config.yaml
vocab_size: 32000
norm_place: "pre"
init_std_down: 0.0
warmup_steps: 271
decay_shape: "linear"
Each number is 500 + 50 x the weight over its row's rms, rounded and kept within 0 to 999. Layers, rows and columns count from 0. Numbers have three digits each. The size before them is the row's rms in percent of the matrix's.

# layer 8 MLP gate, 1024x384, rms 0.0347, rows 532-543, columns 0-191
106:484462594521485432320465474530558486564508449510542525541521465465493531533453451597470547499535542537496467511527468462541441538461440551497573468406430451478632537462494474520456503452483550610398461528486543568530521381504506565523451564409561440435481480435520543523360521464442385544486446421672505439526441501476557460563501536554532466396529534475513558475500512535499466450464475563599533524539564529405535546519438409502480539554624487481409525603440545401557455525500438476477560554498508419479514540474475412421547548471510406523506581563526419508556449476513372488
105:506476549483564417551529508543509507451409361443532508541525528488498478391425445509512484534554410482537371569548497427491514515374561459533403532410429503521609454421446456577484481509454546551517471490459495448425438563545446391400497488610510435546503609448551455588515483473532580514497590406536431528491470525515470470477560441504496503513499524506428493521532503496568527516472480540492499535418450526459470478458524445483489524566551483496506503485631495468561484424501408506457566497471541429594441510560465434584551435545591521476532527513535575487576469502539456521
100:511465569536459440447449498394457405449501528519597518480522465524487451540466536498546533549475455445459541543468532480502469592461576431509555509529413504543562500424550470452430511433458502581435535387505522557433595454523529460564427531464578555477492501475510480452499514423533478510528472444538455469469528550529437501582519475471544585489482471462479468540402547591399471512529490510439489406466514490440437510481428521538486522487420434561503552498461500405456425521480554445387510412510494477604597463515521538496508514476580490419516563541519489577528457493435485515
100:446542454535476484535471512500559477537441486505527465483493433514476533628395428542439621477488505558503513432486517534509529497501519516482490455476466492433572514404521401456403522549459427563519428532494476507473538599515516462507448541456510597443556557424471509505463566523461490506484468555506614500459349531451504473503485461508434551497517508547474497480474501481387439519451422432546515443571491533461478604562406548508509523526371491474503529508515377409422509510523527503508541532549493410440479513595506543516476521510578458430551652539483472500491481520474558509
106:525442575474504512347464592522448541501500517566471575494487446487556562412573448535424507520576526520508474472470517517535468471401555429552541449468521500552581472568574517534454566594483432551442548551494495580601458556415484535478512610608471541466492427505480521488505561435522537390519479483496505510482396489471533506507486539528523546506497420479493534507625510512545534472555473569616554549438476529529494497562563535409442602519505542411517522439533499451441508581598633505507502497533542541524465499398470531518466495484455520434573546481583537512477415519537446471
096:497570536507448535504440582481585498598474515528436532539489484502465496473420461512506468545500617478524562585515499497494461549433494513454465375546547533523465536482493480548518510528475520421533509494549578484531510501522507490475525522447491595394549514587544494529580488463575466478430483561479409414522485524458488442524407570517492452501465568569420497495500500503464447448488571490472543527468476600496458572618552486548409463532468513429489424494470542563518503561491503430430401448530434464554527470545440453503507424559493491498524548526434475504480522508615555618
096:475567496497502458571464460489474435521474450559543546498454409547473467445511523497451599470502423507494486409438487449543610501440437518468486532444536449454569487543452488548465503563566500533503437463543535578415572628381493475484510474652549507554546547575528533469450563512495477525448529505569470538411455417492579533505469522462538499497544456447472503607497553479430461568443475532456491498470436475484522391407500607477522460499504430507504387389513549564484519483567535471522495509555486524561554438494460543452494410482484603602492453484640529569508552527506479563
101:486513460600436498453481513443441449444613547491532494580588549424464585483563522582458530490502498474465512487468417516522450531446502472546564460534462507519568500542475512495552519474482508499549499522455561470541557433487513459536530530587548571483479506449539443510542511577470469564364467450538498534519501459508420464561485511530520591469419574474454512554550465495436532520510496418563524460482448540543525566536577494409474457492486506407467420465490508476403438497534565471436522484513496453398515482466547526517541478462484415522572420493517440492426453531507552489
095:562569517451511526462479458426499503519449541504457551420528496425500476489471456490562466547466467520463527500612526578537574557517541554502499536446446450450547587571548489425582504530483567583466517511506613525485579420470482586564512476524474466531503459502496455465505511528479501512496385549549396462558445441458459455489435655457448437435528522508469462528456521591467529490473430478541565484510468544434567561523477477575468523592507508475505545401413515514478494450498422438445588591489522547513436479411583519582478476594541447486534511585440613582507554524515461426
105:453517490465511566545523531468575550563406378397534499566546530437461394512529579545594608442496472514540497567542474595505510521506466483472496523423591524527502463493482399579479529613507530561494451487443513553605511461463535572515478464609533555497494509484466558438507585461426465501488540481608592480546572459455416545439525503494455543415551506485491512473628527509427532427534558567574540523502553457452565468463558460536561513610504509466569446456463508489623426476450494552477507470455463490575525504486494467501554451359501503492541538503536476498419446590542455499
100:529558410418557534479597488498445567479560440545491632517433427441499554526424536443456515427423473415518443535464426485499557640563521601495523426550530529568526489592489496468460506487477489553521531526583503542442423505505372456538587457504479489558488514502462521460536509552485463434429464533503440502508459483501399437507439452583523543520530561416514522531517619385436451494486459538522522539467472547447563514571440476478483463540581536472473588496412580528511485566535405483480494545466501564590498450460498503449491469476490510547515596520421494428473562537496535491
107:500412498507523550494525499491448514455521406472512430524473519516457485486527501474462529554495493518557577447563444536535564594513587443531512560444502492520572408443501483552549384560606571468476520506433465483586537521469509537447498496582520487497469521493528498467541530577475469539460573556486469434447500455507414564489473568488490444538483545505599544509427494553590496503460525654458443470544379563500513492430548491404615489483547508540404388459574564538575474533471478539449583508516563472409482462508519500517569512481557510480442445501480581491601474554536398515
# layer 8 MLP up, 1024x384, rms 0.0356, rows 532-542, columns 0-191
103:430438408494552537505413470489497485467510561552477521429567505572502581550481513550544468534545563505470505582477515597573545425526486433581482395490562614553555472451467474482545496533476545424507497458468450396437540543497463598499410536556496542541525508563451475418600525524579581449463415587506593530503453500538459508497544515467568578587469500504526504436480499492485513463433522539396478543534530468531503525394480546540562519513509524440509505350471475538518529566553522552538498572544539620555549485414525538505519476428550477520455532519496542505511475507588480445
099:423645522554524499585416491491552484522468583373495478493628483528563493525547522498526523561498370505601506555421548464482538436484480401461512519473446524445486484461499478436463477463462563491487588476417533506449473470492575490459477465419520512569458616500510457533538538476491487546509527468565534459585530588471591493494693557503494492568574488545571511553513501495454503577520479512507388478488566404589476538632529522443500517570504501525565490549457445452544535502593426454486448603534531539525471577524544463519486563520502497472579518404502533493443499557565519454
095:480489434600578486533630501528588556542530541551542527443614440509518452574593487448524511517464464445390485479436594522488441476578513440472484450540502398542403510476456491548495489464421535463471504477534430558494560424477452462452452390536513611524525536518528505539523508476509502433559451570459514515450442468483441467478488539507470510426417509563465550440448419442504543461586564578515504466539484511530443539374480422504472503464502478423519537436507480570542477495473514507542522465509477446452601529561530520492520529440512566463440552547467571544417559474486537555
101:508540444504572577552522554526474407540525444539421527438596491404505475494493511551472590523530622514460597648429522439531467428475497499462449464522430452424556487441459395418564475492418544559531452449496425490467520554445488572527533527567511499521484560506434500477588494410477558462516475453602581572547441531537552537468510553484435398502510402553455536454515497516435391555485447495396496586503589532546535586492449519456442548510519477487476496485640552463445487469479565456517575574517453491452441555554441591462521477444537534524543395544486521506482490505427489579
109:603498534485438581471548575480529543395493488491548535493503463529483457498499443512443508478516568505513530575525523478510426459518585585502510497461476542425454474432471527444566479508576523351498499587511525528435504435581413516611549500391516418510447503545514467526481528557690482542510435517489433526513426475531556498592469473472505496512565492579431430379469560506469494440542515525452478595553524496512479557526519537384455524433491486474479556595508503416531464504444495556642473453517494501515419439476491469532504395452458428618530546511461487471415498492456567504
086:463527507527456595518478577388524552554532465490377420445518600584418483550475479512530548449571554542512515453454527459468461484482471468478501502479454506557524531472513493481403408433540566466458451594498582490503478480506512550493597495570370464508487427493530515483569494591448489509476529499479553455476514490560510584509539456535567469551421520534499589524422464515337544501437507478433545450428507430540480497505385474545514468448391504391434513480538544415504514563532536541494473510488521499493552432527448539434521453522461488477500411561486475425503549483523511467
087:448536447448580537515525429479462514581522455492478446454574517530498523518501477544521534523503420462511541541503481499351620410559459423371502406443426454562532494561504558493533526542418499492481465535461519498434507578549496452473527509447459513552615608556527490486430622527537535409414507534547485518405510403487515510430445500506498566558475460421476506452534554484541496516479454479561490449508468556514440506518634456483531575443487461503577493452488516487507512410496532573530508526450470424424423464472580490457475537539477544400414388510453449562515573588418507437
101:544512503535504437530538447435432447465401550479587568523515538488519487509471472567470578507560542441464524515515447403451570482480458458502521472454468471444505546591531531503569542469507541442562569575448557534498491512429445467496392455451506483488569484533472547445468553596601406482361475484620485600464524424523490415465476491519471515467453538423533443536453437520503452401448561484545496502531502458403562401523560486577503541489511452531472568546518491551532492479496530556454436538457564456512510456544478553480484523466505503438438471519595534475572474557465515485
099:491496463493487494515581497588430525562564472515544470491478373593515502529546462504436537521609514553413491572514490432389510394482472519547511503528510532537521480558534446570496455452456452504517577566480460519444502534463437496405534495553489504440549453524448446506582536491526465533354481456405506562539507421420527449545524422435468458562575512465519492485494537522407530490557492507542486580481525515554423518449485512547556503452511530550433495399590460527515497486443539518604507453480502462571458522430511464527559542549482531537414488545488554462458508519534544501
102:458428503482485495589512549516527456522499531553460476477441485537480500514496470543447480456484492583557487498427453461501550509492569521533485604488498484446491559553529541533483512488514493442516470564510433407551523453510521471535489476552543524509465485553485439562513471517539532471578573493484515505430532488461549469556468467410517519436412428405472598439519412407568538461436592431446463462454441489546544511424440482530477455510574484497541530560578537497490470552412487549543468453531347467540491530534588545529440535566585468631551534551450503540460525454450463466
098:452513498469556512505522487582474607590441410524465498542531509518524480549485558481473484468510458471500485525615535436495498495591488501426394443523444463545469484464500509496426434552586457612563525542530469572424453481439578532445464533585446385557504514532530482495466508566517526450460549517588580478460609548476587507469507438479442497474503437425488454517476464465620540526515525528560402348489521442481495514569451457577535452422482470548483499457497402511519448533491566447524557497531544484572522523479555534519532489570494531628509522530464485499632498505580526472
# layer 8 MLP down (transposed), 1024x384, rms 0.0443, rows 532-542, columns 0-191
106:558451610444478376540524586461452517466491483500569495539476539435603485520629467402375467404526440502586392457551414475397505482494523576578390435479474448524496554483530533574501416537500462658468553485487505506477473456485453455509559504475479475451464434492494443498448515589567405554562471499518454518480526518503632519437473504463474492454437531491548519445503507446510466535453437403525557450439504528502519485428429442546457590521537554498421507536506545462433612530519542399549450493475485467522440446445495434469461437470467496561495512561520517512543486545577463484
096:485418490494464532463411498508490519541480507467540536490421488559599468481544513470487488491437605472496652497482488606504472499591534563426562520498537581435448580537476553426546415528499504436427533478433484465515531468573477588479523521531507476506539423588486553461449586503470482528577497476523447475520454455437431560629449450502468452487508572547511505517496505500515402452515504450522554519549465580426351406494495519562498557525543551521449478478463547587541508457462562525535486410471421576487531487497497469459466485483366470504472432465490484480424461483456503528
101:489465535492490512516378521576424394601470472515422512531560548583562526445415424460463501456470520490543476588497475479440505579397549435557494525553538443423465575483607627554478508554565466455558412616459489463550547552548527515474466498435477514544539447483483515429535424604484590606510509482553512516616465509455521545525491422506508486481548583543525480445541476491478492515446416520584492561499574507496405555510422507482519574474506487470462466575520488463569518499494540518435489562539517563502404507496438530456452553482449472492542495452477413464520478495562514474
101:501515580560490450477407538584467535410451504382591527507558584496414460436469470454502532484497530494428450477471431508443447497470404524513467554450485443433431467499394465528542532515568567405542535460508508535447482450501578540534467483559482377502521437455539411521412552521447536518469489481433461533462474438465494513452486537478528565548431571596558527471429516409561533555547526476523525534510492563544427453524448505557525538480516574490474514532457601534511401558393500436485540548511533515480477428459504444559552468559516495502434474523422542495481569569502542501
107:475508476426506400485430470485389610476510511496473594440556552480509522418520504445435458469478529501477505432523526561517607523531487504553634554585462474529542512558503532611515631478421452461557525499484568488544511616608551495516524550479438476557453536461464415396437526433500565470537520527478499450524533534491443458513454541513468468481558464431510483525571482544471437492562463459435472563502520463532500591486540502426538556505536440454467522493397433461539564532482488570500622528479560506485533562584567534478480538551479508543468577601537474593587463477507561496
093:540521509493526476445610477472524524456538567491477589542524505476471583495480522409541430564394456541533595534445525492519411597541558475549547405479558509462533458570607597524464559564478527496496500480598543523537544507479542526542477499467528482490509497504570609543472452541525545594543436506489502514508493538485550418461468506475530518452455484497413498474602549493512519519515494546485480469536470550504440550551598453514405449422543461429527446478477519630486431480443390521509436557538519546418539440541540416568496465589531496512464583451407515562556455548520547586
093:499436462501423521467459523500551491518517540593521534517385547540516429474468545342434458507513510491608339437553510431587488462584466511523428526547490542492461471525391452477539504468527430528540441526489610569419542487447565482509407512526521464580510521503490479472591430438481455544419495519532512476474509527524550505473519473402514450478538542473478473593506395518593504468505473442449464474492568464513348401507306493555483450450562564580438486483486454525517530542551508495567485439476556442548569555499459488499490445544500515425479542449508586450521517406529524482
105:624499429583495553499521465436557526552588495481549447505487461562548561437472533513447551529510489534479511552564541523530507543466505474594447440439604490587419457516592474498494464426565509474535477512492566480540506413572474434502485498531535514500464515446537518538487502460490520464452461528438504460432493596482525463528604415531447486464450409559486508538458562453533402501530605509508491489501454461476625653554510450464482458549512611440511583503522532531467546594512450541484524438503494453454455430530453433464456516508442496589422436415600513551502533425513442505
101:568536533435499482478535480397499467534483426490529490491447552497472510587568460466537523563520448494466548604560523530504534536477550496452431504509501435466426449610377398534542489524456580519502494460560566468546542403487567609488526376459420413565515460486509465476472473511534530506474433433492425463585484520471555514490449555468551556463541513520492523520490549579565421491595604529599487551439477507432550512537460522542510474537537514463453500491442555501578362520487516453486507567503567524504386441533542518579520491521449548355471521516511461562507506498429424497
107:545526488565507458482461463493565529439508510494439533538516492433404421495558460546510490486535463515376588523520538500546508550550470458403544450523546469580485477495524559536522451486394545483505562486568501520543467417517524476533518404567456519541525437438470523469519496382514420505475563466487463501547520378493491497502427468526592515521506512519443460532493506556504460481555533458523549504502426438467576462495535451497465459573464484530417492484410466595530469551532483536550421504434443515531455457439582464611556482470423401473491489435538552503553470446436466571
101:522397447517461554443543469550543474496471507425411479430493469515515496529467518410537464553490498550519578504542498415523528537572539533520595498446596479492519461448526521458399466461535474570442530550415493486601541443463494519511525469459414515445378580555498492423521503524467503577446472469516443546541413457588533547543613510490496527447550605479393490632530417516476460418533439500490469576505424511444431513423494524459454546463415474443484525504466430467520440429458464564530475482447437375487576472492509475487486484522487420521574540569504607539442533478474477506